Weights of a small GPT-style language model, trained from scratch on English Wikipedia.
Size: 8 layers, 9 heads of 64, vocabulary 8192, 42.5M parameters.
Training: a variant of Muon for these matrices, 9405 steps.
Each number is 128 + 32 x the weight over its row's rms, rounded and kept within 0 to 255. Layers, rows and columns count from 0. The size above them is the row's rms in percent of the matrix's.

# layer 4 MLP down (transposed), 2880x576, rms 0.12, rows 326-361, columns 192-287
size [103  88 107 116  95  92  98 102  79 112 100 102  81 100  97 103 100 109  93 101  97 101 103 111 104  97 105  94  98  96 103 101 104  92 117  97]
[[152 108 201 123 134 105 129 119 121 127 155 157 129 112 126  75 143 128 104 167 154 141 115 154 181 159 152  84 109 238 131  84 163 124 147 147  80 173 114 136  98 117 119 139 114  92 123 134 178 125 130 100 188 155 187 186  89 128 150  98 144 135 120  96 116 149 137 150  82 103 158 180 140 145  74  79 172 105  59 137 133 143 152  81 148  53 114 121 134 131  81 124 178 182 128 123]
 [ 76 117 162  80  93 139 119 111  93 106 128 165 152 112 146 159 173 113 130 168  58 106 134 101 161 163 140  81  90 156 133 166 128 133 101 113 132 146  90 123 128 158 160 159 104 102 149 111  66 145  84 137  95  54 114 144 125 110  96  97 129 153 120 112  99 189 122 131 168 158 138 144 104 148 116 131 139 156 139 181 126 118 150 142 109  97 102 142 118 107 138  87 180 139 159 145]
 [113 126 142  79 117 125 153 153 176 133  68 108 110 184 204  99 129 112 119 105 103 126  96 153  91 115 189  90 101 113 158 176 132 100 155 154 153 104 168 101 132 112 189 160 137 108 116 104 149 154 129 142  89 100  60  67 143 136 108 114 120 103 116 143 165 107 119 114 145 133 199 132  61 198 143 103 163 180 177 164 117 171 148  84 141 186 138 187 144  38 112 123 144 111 131 136]
 [175 107 106  78  98 122 126 153 125 180 178 124  91 108 111 123 134 135 126 120  97 108 148 106 151 146 174  83 210 110 132 148 137 103 128 140 134 172 165 145 143  92 145 160 239 147 125 184 110 113 143 124 141  90 154 182  90 140 141 185 179 126 118 100 142 162 151 166 139 168 164 110 118 143 115 163  92 146 115  99 147 153 139 138 109 125 114 182 151 145  99 135 157  82 124 195]
 [157 155 119 132 119 165 165 167 111 161 102  72 137 170  82  42 173 116 125 104 163 111 158 135 167 185  87 130 150 155 165  41 120 155 113  93  80 165 131 109 179 153 150 126 139  42 159  96  84  91 117 119 107 142 107 114  76 124 172 148  90 137 110 119 107 136 120  56 113 162 141 115 101  94 154 111 143 149 173 169 109 139  89 103 142 138 121 102 111 112 119 140 184 168 191  92]
 [108 123 149 133 151 129 117 128 140 143 131 102 186 163 113 133 178 106 101  75  96 146 131  60  95 155 134 172 128 135 133 154  90 149 159  66 153 114 192  95 127  70 140 132  84  97 128 101 138 181 109  96 131 114 156  93  71 118  90 153 142 139 211 120 127  47  95 144  76  67 108 176 159  79 184 101 128 118 101  89 120 157 108 153  99  99 113 104 149  91 156  97 175 120 134  76]
 [ 99 142 120 155 114  98 114 110 104 165 114  72 116 129 134 104 120 106 117 166 158 158 171 166 142 157 157 135 110 108 133 123  52 132 141  87 159 114 187 131 170 101 105 119 127 135 138 138 117 158 134 126 137  99 148 120 113 193 112 181 123 166  68 153 163 134 129 129 119 134 225 160 132 152 122 136 114 106 153 140 140 177 126 169 108 194 119  87 119 160 125 136 135 136 135 109]
 [123 123  98 161 108 109 127 178 115 149 106 125  61 154 137  95 115 119 111 148 159 123 112 152 152  90 208  69 100 131  82 166 104 101 101 124  94 143  68 139 140  74 167  91 126  33 114 157  91  95 114 132 129 153 146 117  81 146 116  99  96  93 115 187  73 143 104 149 116 137 112 155  87 105 146 151 114 154 121 134 137 104  90 110 174 107 131 109 142 140 146 144 111 144 140  67]
 [116 118 145  91 117 109 113 163 118 120 162 154 108 126 157 106 120 119 104 114 163 128  91 119 152 116 122 125 110 181 214  96 161 118 135 141 158 112  79 165 144 135 123 155 114 116 130 101 171 143  67 130 112 170 163  94 154 177 118 147 129 209 154 117 119 161 142  67 213 116 150 138 115 106 127 150 169 129  99 143 152  94  79 128 143  86 105 118 123 111 156 183 140 135  96 161]
 [115 183 108 192 139 114 135 152 143 119  82 141  85 104 137 132 153 128 136 136 143 130 169 107 123 158  91  82  98 150 116 143 126  94 157  74 120 123 114 144  77 232 135  90  96 149 123  90 141  65 195 172  90 104 157 153 118 123 154 120 178  75 115 112 167 134  97 142 186 114 139 139 127 141 124  76  86 156 130 154  79  52 101 140 149  98 127 100 131 114 118 144 106 133 123 183]
 [181 103 134 132 156 119  89  81  97 190 162 122 112 179  82 169  80  83  95 190 123 100 175  78 179 170 161  68 136 179 139  94 184 135  93 146 122 152 106  80  58 118 110 114 126 145 154  99 128  87 185 140  90 149 122 150 107 103 137 132 125 144 106 138 112 132 151 182 176 190 143 104 145 121 111 100  85 117 147 130  98 117  67 100 178 135 134 174 147  98 133 167 144  85 170 127]
 [158 122 173 181 150 100 157 142 107 103 132 163 153 230 150  83 156 113 165 135 138 102  93 157 148  60 188 135 162  91 147  96  91 141 142 103 117  97 125 105 134 161  77 128 156 173 145 125 136 180 118 152 151 183 150 103 172  61 131 146 130 107 213 155 178 139  90 164  64 162 143 116 151 100 149  88 130 137 135 106 135 134  75 114  99  86 120 158 144 148 130 125 116  98 106 138]
 [166 154 151 121 129 150 138 135  99 145  66  99 124 152 146 115  71 155 141 122 102 147 145  98 101 113 127 133 139 163 182 178 150 141 139 193 149 141  74 122 183 207 160 127 124 129 142 118  90 103 128 114 125 155  75 125 118 129 106  61 127 113 145 100 130 135 159  99  99 166  98 160 116 139 145 114 179 150 134 118 137 115 117 174 145 141 143 169 136 170 128 117 153 128 166 127]
 [169 131 150  97 147 116 123 115 130 155 130 141 126 121 129 122 102  85 113 198 117 147 165 160  86 156 123 135 117 121 110 122  99 162 102 136 135 100 151 139 146 143 104 143 144 125  99 103  94 136 156 140  89  89 173 139 116 177  93  99 133 138 112 165  88 150 186 157 128 142 143  97  83 172 144 140  60 130 168 170 150 142 131  75  99 107  68 126 146 137  70  84 103 110  82 136]
 [124 145 117 129 118  86 110 104  91 152  81 134 120 115 151  97 141 179 160 123 191  97  94 101 216 129 137 126  90 122 174 135 129 138 153 186 107 123 153 152 202 101  90  70 123 101  70 109  96 144  96 124 119 153 157 134 120  87 166 135 114  99  97 154 152 144 111 122 152 136  73 141 156 139 131  89 137 127 162 123 108 148 160 157 119 168  77 131 150 205 150 131 156 117  94 153]
 [114 168 100 141 153 132 177 164 153  84  98 148 101  98 148  55 150 130  93 155 135 152 102 189 177  81 122  99 143 111 159 155 139  96 191 138 163 154 174 141 217 148 136 162  97 171 103  85 110 158 117 143  83  99 153 132 130 196 154 181 143 164 129 199 116 119 138 151 121 121 145 141 114 123 144 133  55 100 100 155 100 151 119 106 126 132 109  83 105 158 169 147 151 115  68  98]
 [129 154 157 111 103 150 141  90 134 188 134 102  79 143 100 129 101 117 170  49 124 138 100 125 126 110  70 158 119 107 140 183 113 150 165  68 123 158  91 170 146 140 193 104 151 126 108 121  83 142  81  95 144 111 143 103 178 132 127 134  93  97  52 177  90 101 109 176 164  88 199  88 121 138  63  77 137 154 152 138 120 120 111  65 104 164  97 142 131 109 195 156 116 103  81 182]
 [ 70 149 125 160  54 156 108 150  83 148 114 116 113 129 109 123 174 112 152 160 147 131  88 158 107 171 142 161 149  82 131  85 171  77 138 147 112 143  92  99  94 159 138 150 100  93  96 146 127  77 144  59  70 131 116  83  84 144 155 141 130 125 143 168 141  45 111 107 190  76 111 124 148 144 129 101 133 161 119  73 139 140 100  81  78 174 107  85 137 150 156 132 133 105 178 161]
 [148 122 113 172  85 167 134 102 133 130 146  95 202 129 137 126 114  50 161 143 150 130 122 150 147 151 113 100 111 118 109 153 159  68 101 127  89 195  57 102 114 128  86  90 123  73  55 221 201 136  90 149  79 132 111 180 113 167 107 163 111 109 143 159 102 146  90  97  99  80 163 129 146  94 165 104 178 128 126 131 137  97 114 115 140 143 173 135 136 109 167 132 100 124  91 134]
 [129 193 118 142 144 163 124  94 131 101 120  71 109 158 180 126  94 112 169  64 111 167 133 106 136 146 108 120 132 186 118 134  80 158 126 152 142  73 142 112  93 110 118 129  88 113 173 130  97  14 112 138  86 104 101 125 140 151  80 113  93 136 174  85 110 144 111 150  92 103 154 138 129 103 157  81 147 148 116 167 168 167 128 176 115 103 165 169 184 105 126 108  96 139 127 134]
 [ 95  72 154  49 115  74 168 147 134 117 147 147 143 148  86 156  83 119 165 147 180 104 133 108 146 125 137 136  60 151 118 180 133 161 139 144  97 141 158 190 186 114 115  31 159 118 104  68 106  90 185 114  80 180 116  87  95 106 100 109  95 123 111  99 122 142 115 177 162  97 151 187 186 176 122  86 150 183  93 150  98  87 129 138 136 104 130 124 122  75 135 128  95 117 169 153]
 [174  57  97 163 107 143 148 153 143  74 136 149  69 168 173 120 129  72 162 109 160  67 130  73 118 128 187 144 117 108 135 128 165 121 145 109  96 117 130  98 140 143 168 204 122  77 157 114  97 122 147 148  97 138 124 189 151  97 122 163 178  48 145 153 184 143 163 159 169  87 113 101 145 154 110 121 196 129 143 165 115 184 121 143 149 122 130 142  74 187 151 172 130 139 176  92]
 [135 115 146 112 200 153  87 112 126  94 160  93 116  91 104 137  89 147 123 115 130 103 142 174 107 154  95 113 144 160 108 182 127 140 119 115 162 101 117 148 113 141 103 115 146 129 136 134  80 162 114 134  73 198 135 122  84 101  91 217 142  92 120 115 157 126 122 122 115 129 107  72 124 170 138 118 103 160  91 102  93 144 164 106 109 135 188 174 101 135 120 135 102  89 144 115]
 [141 156 110 142 111 101 116 149 177 169 120 159 154 171 130  89 104 162  91 187 112 133  80  74 105  66 124  46 101 236 119 166 117 147 132 104 178  75 153  88 147 124 164 210  93 151 132 127 105  93  94 151 150 109 116 140 138 160 172 119 188 109 140  98 109  96 105 123 132 132 107  76  98 123 113 134 172 138 126 102  99 102  92 144 145 112 125 166 179 140 139 121 147 114 120 115]
 [131 134  51 114 114 121 159 202 126 106 134 122  85 116 173 200 126 125  96  94 144 140 107 138 134 106 115 116 123 126 132 111 172 116 141 121 123  92 124 137 135 160  51  91 103 122 140 120 149 103 119 134  69 183 163 145 115  93 124 163  63 171 157 148  95 126 153 158 159 172 160 138 123 102 127 136 125  90 143 114  96 141 112 134 124 152 127 114 112  94 113 181 159 129  92 138]
 [118 173  63  94 183 134 114  70 141 127  88 149 143 183 118  78 122 117  98 113  90 125  72 137 163 185  80  83 152 145  66  67 158 112 125 129 154 130 182 153  73 102 139 132  99  57 127  70 123 122 151 132 117 176  93 155  97  81 132 115 162 145  88 105 135 119 162 113 112 154 146 162 114 112  80 117 162 141  86  93 202 185 172 119  86 111 133 143 111  98 128  70 137 134  89 174]
 [113 171 126 143  71 127 149 149 135 152 143 129 130 126 131 102  86  94 101 163 125  72 122 159  63 143 113  97 132 143 120  94 132 136  83 142 174 170 134 115 159 134 124 154 141 164 155 184 121  86  88  97 141 122 167  93  91 133  99 153 135 106 135 135 148 110 134 151 126 111 144 135 141 172 104 125 116 136 120 100 110 108 125 174 127 103  88 110 170 164 192 110  81  64 134 113]
 [106  90 101 112 110  89  70 147 123 123 137 115 141  81 114 109 143 123 124  99  76 105 141 112 117 147 135 144 105  81 123 199 140 112 214 144 128  89 157 219 120 136 101 106 209 168 140 128 117 111 157 111 127 132 160  80 127 163 109 129 105 151 143 109 134 155  95  87 178 153 109 157 122 157  77 131 135 163 159  91  81 161 162 128 146 138  92 125 130 147 116 105 103  96 144 190]
 [145 137  90  99 137 105 134 145 174 124 154 133 117  99 172  94 155  57  88  64 153 125 120 164 191 151 161 103  59 123 147 139 107 164 191  81 149 124 163 119 151 123 161 103 166 113 108 148 170 142 146 182 108 111 132 102 129  61 132 154 177 161  99  80 111 136 115 163 170 105  83 104 130 105 124  99 129 100  92 165 132  93 135 159 176 110 154  89 174 113 105 124 115 161 139 150]
 [123 130  89 125 192 190 135 178 138 163 166 189 150  96 123 154 142  95 135 117  91 150 182 130 147 214 141 116 107 169 124 121 191 112  53  69  99  94 118  52 142 113 103 149  71  61  80 147 127 120 108 127 126 135 147 147  59  60 134 110 110 133 111 123 117 126  85 157 167 116 155 130 126  70 107 130  98 167 139 112 133 132 171 105 121 117  29 136 164 167 149 102 123 172 137 152]
 [ 93 160 121 162 160 148 154  81 115 116 114 128 156 204 151 107 119 128  69 110  66 167  65 105 170 160 140 199 154 111  97 119 113 131 170 114  87 211 164 120  83 119 125 109 186 156  92 143 146 109 126 152  86 173 173  99 103 170 111 131 105 150  99 124 147 138 126 113 151 180 125 170  96 160 146 118 112 151 148 151  77 120 128 207 184 114 159 158 125 119 115 102 138 172 159  83]
 [168  69 104  97 130 144 176 137 107  90 134 146  91  77 171  80 147 179 127 103 122 116 143 181 171  77 217 178 124 122  64 164 135 131 119 102 138 118 165  71 191 151 158 111  95 141  93  82  90 125  59 120 112  92  85 135 157  98 152 130 124 110  96  72 130 119 110 180 120 114 134 118 112 151 131 163  94 133 121 157 148 131  83 180  85 109 160 120 129 114 121 172 102 185 109 164]
 [134 113 156 123 177  76 105 123 157  97 168  94 178  87 142 135 177  73 123 144  60  75 181  78 100 114 102 167 134 179 121 136 171 116 104 148  87 167 110 148 139 121 123 140 135 111  93  57 131 151 160 193 156 103 129 167  70 148 138 115 215 163 177 183 169 171 109 112  65 104 122 141  97 134 119 110 130 175 103 147 111 161 149 169 171 174  79 116 178 122  89 173 103 157 180 196]
 [108 136 106 159 197 127 135 136 127 164 119 140 167 167  40 126 172 146 177 134  58 122 146 145 173 125 184  97 148 167 116 127 142 135 153 121 123 103 143 176  90 157  91 156 135 122 115  83 136 125 124 149 101 149  89 140 164 112 137 153 129 126  93 143  76 137 157 151  74 127  99 150 145 206 128 100 106 156 146  76  90  80 110 114 113  74 147 106 109  68 103 170 138 167  90 114]
 [130 138 127 105 138 118 173 145 116 150 101 118 163 113 140  55 158  88 155  88 146 120 101 143 111 138 138 104 116 131 105 100 125 124 164 156 140 130 129 135 104 178 120  80 135 132  94  68 151 119 199 136 135 141 107 120 129 138 118 129 107 155 154 122 126 188 105  88 154 155 141 117 146 148 117  93 184  82 145 130 143 133 153 102 129 128 148 111 149 176 120 109 104  97 134 152]
 [134 170  77 152  62 194  92 142 142 118 136 164 175 126 147  86 100 123 160 138 132 156 102 113 194 137 130 158 167 180 153 179 148 141 160 163 129  80 168 116 149  96 173 116  72 141 135 104 138 160 153 146  99  79 104 123 135 172 132  54 111 127  85  87 144 150  72 105  95 132 144 198 206  83 152  81 170  99  59 138 143  89 131 109  90 123 128 103 118 132 146 127 154 112 173 146]]
# layer 4 MLP up, 2880x576, rms 0.128, rows 327-362, columns 192-287
size [ 95 105 105 100  92  94  99  85 114 101 100  82  95  96 102 102 105  97 106 101 102 103 106 105  99 108  96 105  99  97 101 102  90 114  95 110]
[[ 96 114 142 140 119 139 167 133 109 137  87  97 107 125 114 201 196 177 117 103 167 200 126 192  38 112  89  72 129 149 141 147 129 108  92 190 121 143  83 164 151  93 122  48 131 155 127 130 128 124 155  97  67 128 125 145  96 106  95 124  85 128  94  95 127 132 147 109 146 103 100 143 139 147 113 112 135  94 105 131  96  74 146 113 116  99 108 140  93 103 150 113  68  92 136  47]
 [106 126 124 135 144 180 136 140 107 100 111 154  98 178 147  94 181  86  96 136 182  71 120  90 133 142 120 138 134 103 151 141 129 138  81 109 163  96 156 120 140 149  66 165 122 166 149 134 113  86 126  75 142  98 162 143  99 125 138 145 131 151  98 174 146  95 156 169 139 124 130 128 137  98  96 119 155  69 149 106  74 148 145 131 182 124 136 146  62 157 151 138 127 147 112 134]
 [145 141  96 125  97  78 130 129 135 134  69 196 133 188 113 105 140  97  85 127 155 150  57 137 135  90 144 147 169 100 105 135 169 126 139 128 102 154 109  90 151 155 118 127 102 167  92 115 145 136 167  64 158 101 135  83 107 132 161 164 111 156 163 147 149 140  82 165 132 212  93 145 132 177 107 100 157 156 140 143 108 160 161 166 123  88 126 202 102 132 158 140 128 189 139 181]
 [104 129 141 173 115 142 157 166  87 133 147 188  94 152  97 133 132 134 115 160 158  71 191 116 131 138  99 127 125 105 109 114 180 149 118 134 147 121 137 175 160 157 126  90 160 148 149  77 128 129  95  69 127 151 124 121 157 171 110 121  97 129 152  99 121 110  98 155  83 127 113 157 140 149 166 148 137 144 161  97 142 129  94  97 108  77  74 120 144 170 162  70  89 107 119 125]
 [129 121  92  90 138 126  79  97 112 154 133 120  76 111 161 116  83 123 147 115 155  74 127 169  95 179 127 110 143 157 127  99 125 103 119 175 116 175 105  76 170 153 102 170 162 127 118 125 167 120 183 134 130 163  76 158 142 151 145  89 128 126  89 115 108 189 160  68 174 126 146 140 154 142 107 116  89 140 189 134  48 123 156 140 190 138 142 101 155 112 119  90 106  94 153 117]
 [166 131 157 125  96 155  87 130 109 111 147 104 151  59  96 169 155 143 120 139 188 124  67  76 126 117 137 145 144 138 116 148  88 106 127 116 148 133  79 169 109  92 147 126 114 168 151 105 137 145 129 150 151 151 107 113 140 133 146 156 157 122 131 135 121 113 153 156  89 122  43 139 131  89  99 147 148 127 124 107 128 126 141 154 158  86  79 171  95 150 122 156 118 140 153 170]
 [166  53  77  92 134 102 122 126 117  68 137  86 173 106 120 165  91 105  95 171 145 146 130 151 139 172 190 138 182 133 134 104 140 103 121 132 120  98 148  92 163  70  91 163 179 131 123 117 162 140 149  76 126 175 121  77 162  73 150 176 163  67 121 115  73  58  86  86 154 144 110 149 139 100 159 196 146 130 122  78 163 121 125 141 125 129 111 104 157 115 178 152 100 175 134  65]
 [145 139 144  76 124 133 109 134 147  95  72 115 130 139 117 114 164 160  94 136 125  95 208  90 184 102 124 151 125 157 100 149 129 124 123 164 154 156 150 132 182 126  91  91  93 135 102  76 112 100 120 155 198 129  99 116  97 122 143 159 100 169  88 138 121 159 177  98 136 158 130  94 187 104 140  56 150 181 180  57 121 142 118 174 135 136 131 160 124 169 102 132 151 117 156 127]
 [153 151 132  81 151 124  75 155 121 145  67 139 101  89 120 154 110 122 114 187  98 156 152 151 139 164 171 100 179 152 111 136  44  91 142 174 144 126 107  89  58 169 152 149 154 172 155 161 116 100 152 201 148 102 117 111 148  83 126 177  80 163 136 107 171 172 103 168 129 104 147 121 173  86 157 181 151 118 211  95 114 128 138 136 119  62 116 122 158 111 104 141 151 121 172 158]
 [108 132  95 106 140 145 107 149 112 100 126 147 105 128  81 165 164  93 168  80  77 101 137 138  90 104 110 129 149 128 121  66  92 134  84 180  85 174 121 147  83 129 121  90 181 172 154 106 136  99 159 167  92 150 186 122 107  80 114 142 189  40 153 121 134  88 101  75 114 153  88 114 126 149 126  63 159 144 150 125 139 160 126 132 106 119 116  97 105 120 155 108 137 138  44 163]
 [120 104 148 114 146  95 135  93 153 106 121 141  98 183 121  91 128 130 131 113 109 221 108 122 152  62 102 143 155 117  98 155 129  97 104 115  78 168 172  98 107 153 125 133 119  94 112 142 104 166 137 166 134 134 159 100 100  97 111 138 121 147 159 134 116  90 155 184   0  82  83 141 152 112 164  66 132 159 181 174  62  71 206 103 205 130 153 183 143 109 199 123 147  89 144 152]
 [125  54 192  96 163  93 136 121 152  95 149 134 126  66  87 119 188 143 124 126 133 109 129 163 136 122 223 116 143 106  72 121 106 132  89  50 116  46 130  64 114  88  95  78 118 100 200 132 113 168  96 120 169 128 172 127  91 137  83 156  72 195 156  81 144 103  45 138 120 113 186 122 148 130 129 139  68 141 122 137 116 190 106  93 115 160  97 132  88 107 126 140  64 133 174 169]
 [ 75 157  63 127 112 141 139  82  97  99 170  92 101 120 108 138  96 121 101 163 127  95 122 112 235  76 110 124 167 185 164 150 104 128  78 148 151 117 114 107 110 171 123  79 117 177 121 180 111 188 140 126 184 165 137  96  95 126 145  84  78 180 162 116 153 144 181 136 135 152 124 167 154 109 161 163 117 136 132  95 109 108 166 143  81 102 149 157 156 144 142 142  81 168  72  72]
 [ 62 131 133 111 124 153 115  88 151 142 107 157  54 148 197  66 138 122 167 123 106 101 170 192 145 142 177 128 145  71 148  89 128 121 167  93  88 124 140 163 119 161  73 152 147 100 159 125  76 131 170 139 103 150 127 125 149 116  92 122 153 127 144 147  97 108 145 131 113  74 109 183 124 119  82 151 159 138 110 167 137 125 101  46 225 142  89 125 107 153 140  93 173  93 101 144]
 [136 156 129 121 142 129 110 136 136 138  70 144 123 104 108 162 127  98 124  81 123 113 122 118 111 135 111 193 109  41 172  93 129  51 122 123 137 110 104 159 164 124  75 108 160 134 135 136 146 113 135 137 110  97 121 136 132 178 105  94 126 176 134  93 182 118 167 168 151  49 107 157 153 132  73 125 104  68 111 108 134 134 108  99 141  97 128 129 121 110 123  86 171  53 104  69]
 [101 163 106 118 156 148 181 156 118 118  37 144 103  87 134  88 109 122  62  79  94 138 155 155 133 112 149 100 163  62 130 183  78  77 166 120  77 193 130 114 133 147  87 144 106 164 123 119 138 145 166  94 148 166 135 104 176 109 134 108 134 130 152 100  70 123 106 173 124 154 120 132 121 129  80  88 150 199 119 120  70 146 177 126 118 188 126  85 113 128 117  77 150 178 130 169]
 [121 163 127 148 130  73 142 156 111 142 155  97  71 109 149 144 101 112 105 134 106 129 104 122  59 115  92  71 119 124 167 188 145 118  96  96 118  79 190 124 134  84  99 101  89 160 151  73 166  75 156 153 154 128  98 104 112 120 199 133 161 101 105 148 138  73 156 114 131 150 131  65 171 118 136 117 118 106 156 148 141 115 165 118 144  63  85  85 142 112 121 118  83 142  93 157]
 [191 194 130 128 123 165 133 121 123 127 155 146  94 167  78 167 163 167 202  96 116 139 112 101 175 151 157  97 132  71 138  99 127  75 170  88 121 127  91 142  94 124 144 177 191 103 134 170 120 134 171 106  88 106 156 135  97 149 127  80 129 174 124 105 137 128  91  97 167 135 121 129  98 160 121  46 156 121  97 151 139  97 102 131 121 106 149 105 130  44 153 149 121 115 162  88]
 [ 96 106 143 137  96 129 135  99 150  80 113 132 131 150 160 162 126  86 117 168 140 122  93  87  89 109 215 127 124 119 134 110 157 108 138 135 137 100  71 117 109 176 104  80 142 142  54 118  59  97 127 205 113  69 134 139 120 162 106 126 115 122 124 106 102  74 180 121 107 120 164 142 155 120 211 113 130 156 102 163  83 133 137 145 112  94 131 120 110 137 114  94 122 127 128 165]
 [140 113 170 142 127 101  98 130 146 109 104 100 156 123 130  75 146  68 128 105 157 175 117  99 146 126 127 151 135  49 109  78 165 150 151  90 143 122  94  87  72 130 100 122 149 155 154 164 139 120 165 139 134 137 200 114  79 105  92 138  71  92 117 125 144 170 125  92  71 172  77  96  70 157 133 163 174  75 115  82 151 115 154 166 182 127 134 139 112 140 154 196 168  99 160 195]
 [ 83  66 175 126 114  94  91 146 128  72 127  85 174  64 100  69  98 104 194  91 100  90 176  98 142  34 146 141 153 169 136 142 164 116  94  96 157 161 161 149 104 117 144 143  90 108 123 194 140 136  97 119 160  90 123 142 108 103 126  64 159  76 142 110 168 171 149  97 124 121 115 167 185 143  85  97 150 143 125 180 176 116 131 137  57 120 151 129  79 159 160 175 204 157 128 108]
 [135 142  66 130 101 149 168  92 143 162  88 107 118 143  98  96 100  64 142 171  87 139 160 155  99 142  59 179  71 143 125 129 118 184 144 121 104 142 116 109 108 113 111 105 102 121 183 134 154 121 154  85  95 175  93 121 117 113 126  81 172  66 118  82 156 180 134 186 168 116 123  89 122 154 149  87 111  73 158 105 112 127 128 162 211 145 142  76 118  50 137 111 114 138 140 137]
 [104  89  97 150  99 190 145 109  94 100 104 158 124 124 110 219  95  92 183 124 142  98  85 141 151  95  89 105 139 144 135 143 131 124  74 127  87  78 106  62 131 147  83 110  97 121 152 100 159 176  97 161  98 155 101 148 116 103 131 116 148  85  83  87 121  99  83 143 172 181 127 169 157 144  98  98 112  83 156 136 106  84 124 109 152 125 107  63 156 121 108  91  99 109 148 124]
 [119 154 141 164 160  88 148  61  90 189 178 158 104 145 129  97 119  90 167 128 103 150  96 117 106 123 121  74 105 113 110 181  87  70 192 153 152 109 177  93 152  80 151 137  78 141  97 152 130 106 109 149  68  91  80 188  86 153 134 123 101  70 126 128  63 127 143 173 131 193 120  56 153 148 116  81 122 172 125 191 163  49 148 124 140 142 119 158 112 121 128 160 133 124  82  96]
 [ 94 186 157 146 105 162 109 150 121 126 175 137  94 114 166 152 146 148 106  96 111 153 131 145  99 121 112 110 144  93 118 176  77 110 176 163  85 139 178 163 138 183 162 157 154 122 133 138 146  86  86 100 112 117  64 138  68  82  99 101 151  98 151 107 128  83 166 222 120 165  91 166  99  81 131  83 156 160  98  90 187 150 174  88 151 124  99 128 160 155 181  66 111 174 181 109]
 [139  71 121  99 165 164 113 167 150 150 149  80 137  73 126 187 135 119 146 152  54 135 110  95 151 169  84  52 116 125 109 138 140 130 160 118 237 127 113 184  98  98 137 132 140 175 155 114 112 105 157 135 163 100 135 129 116 228  90 147 107  84 165 122  90  85  93 151 156 159 113 202  63 168 136 108 153 115 115 129 118 105 159  92 129 143 104 117 140 125 115 153  92 122 116 186]
 [147 156  89 138 162 117 109  77  70 103  88 188 125 136  99 106 108 155 184 142 123 166 155 147 110 130 118  93 131 148 156  97 126 122 112 126 158 102 127  95 130 128  93 114 141 177 134 141 122  75 115 104  84 155 132 114 123 123 202 133 174 197 159 183 155  98 156  73 123 118  70 147 152 136 136 104 167  85 188 132 143 197 142  81 106 132 112 131 112 151 139 156 120 183 170 138]
 [102 116 145 139 174 191 160 129 102 139 132 139 104 125 141 143 132  99  71 178 131 128 124 136 174 103 175 129 153  74 185 102 178 200  94 128  94 207 154  60 121 170 140 150 142 177  91  88 201 172 154 111  80  99 106 126 102 147 109 189 132 100 125 191 177 212 145 162 155  95 185 137 165 123  72 113 156  80 126 143  95  89 119 175 104 126 124 113 201 175 153 101  93 167  98 111]
 [152  84 181 153  63 104 186 133 114 148  98 162 107 141 161 134 167 108 131  94 153 129 108 118 181 132 152 129 166 140 183 120 160  83  79  90 131 135  52 220 209 158 170 104 163 149  83 107 175 167 132 106 114 118 144 146 185 174 130 113 125 151 149 122 180  86  41 142 186 110 119 126 163  63 145 196 120 117 114 130 135  99 151  59 167 135 115 116  87 152 132 127 168 105 134  44]
 [ 87 185 131 153 147 228 166 139 120 110 122 134 152 121 133  97 101 164 116 144 128 144 139 123 111 117  77 206 147  98 142 154 147  91 101 141 100  97 148 179  96 154 148  83 157 193 155 164 118 140 162 127 152 135 113 176 109  80 124 113 172 106 147 116 135  90  91 125 108 118 131 150 135 138 118  97  84  66 175 125  99 114 139 161 162 111 155 141  95  99 148 115 138 136  84 122]
 [ 72 192 161  60 113 136 143 119 131 149 156 109  91 172 188 139 149  97 165 150 122  83 128 122 126  91 150 120 192 158 155 181 124 161  91 127 144 125 186 101 123 124 105  95  85 132  94 159 108 209 203  83 122 153  54 121  71 130 169 135 158  91 115  89 131 141  56 208  90 120  69 122 175 177  95 118  76 115  99 126 153  99 113 102 100 146 125 179 190 162 135 129  87  58  61 147]
 [113  95 158 123 125 117 176 134 103  97 167 100 117 118 149 135 137  86 140 134  71 174 166  79 139 162 135 201 128 127 137 120  14 118  89 116 139 104  74 120 138  52 109 133 127  76 142 146 179  91  79 102 110  97 100  85 136 116 126 113 140 154  94 146 132 125 132 148 103 132 107 128 137 113 100  92 117 117 125 182 109 133 170 155 131 122 181 160 134  99 130 122 132 106 136  65]
 [116  69 129 151 108 127 125 140 100 125 132 158 136 186 116  98  98 145 153 144  79 107 125 112 129 109 104 110 154 125 182 145 141  74 150 133  64  68  79 118  96 142  58 152 179 115 148 130 127 197 126 160 144 159 141 132 153 103 129 152 141  46 117 142 158 173 100 117 148  75  78 182 120 122 137 167 163 137 167 163  78 122 189  47 186 119  89  94 163 157 130 113 177 140 139 141]
 [134 126 136 118 152 154  69 132 113 100  91 162 152 167 122 156 126 137 159 142 151 139  79 133 101 126  67 133  93 155 101 143 146  62 157 206 178 127 111 117 117 124 104  65 130 147 119 163 102 119 142 144  73  74 117  78 134 119 156 233 109 117  82  97 132 146 102  98 184 143 166 126 141 119 158  86 116 120 159 147 150  66 143 150 142 124 151 118  63 132 110 123 119 145 113  75]
 [110  71 164  43 111 153 112  84 108 112  77 123 136  86  57 154 169 152  95 140 135 144 154 147 100  91 131 155  84 112 116 115 106 104 179 133 118 136  73 164 120 120  76 126  94 221 132 107 152 108 121 131 135 117 163 114 132  99  85 122 106 218 123 172 144 157  55 159 136 110 153 118 147 137 108 188 167  80 126  75 125 151 111 192 155 120 121 144  84 160 133 112 184 113  91  89]
 [ 77 156 153 118 123 130 133 104  83  98 103 195 110 147 130  81 163 110 100  74 140  77 130 136 209 105 131 133 145 134  98 150  90 159 126 119 170 149 172 114 138 127 131 182 114  73 114 135 141 146 105 161 227 132 130  66 128  39 172  83 144 117 155  81 128  35 158 129 163 127 133 149  98  88 102 126  65 211 105  94  92 154 163  66 165 108 118 156  95 141 160  77 191 173 104 124]]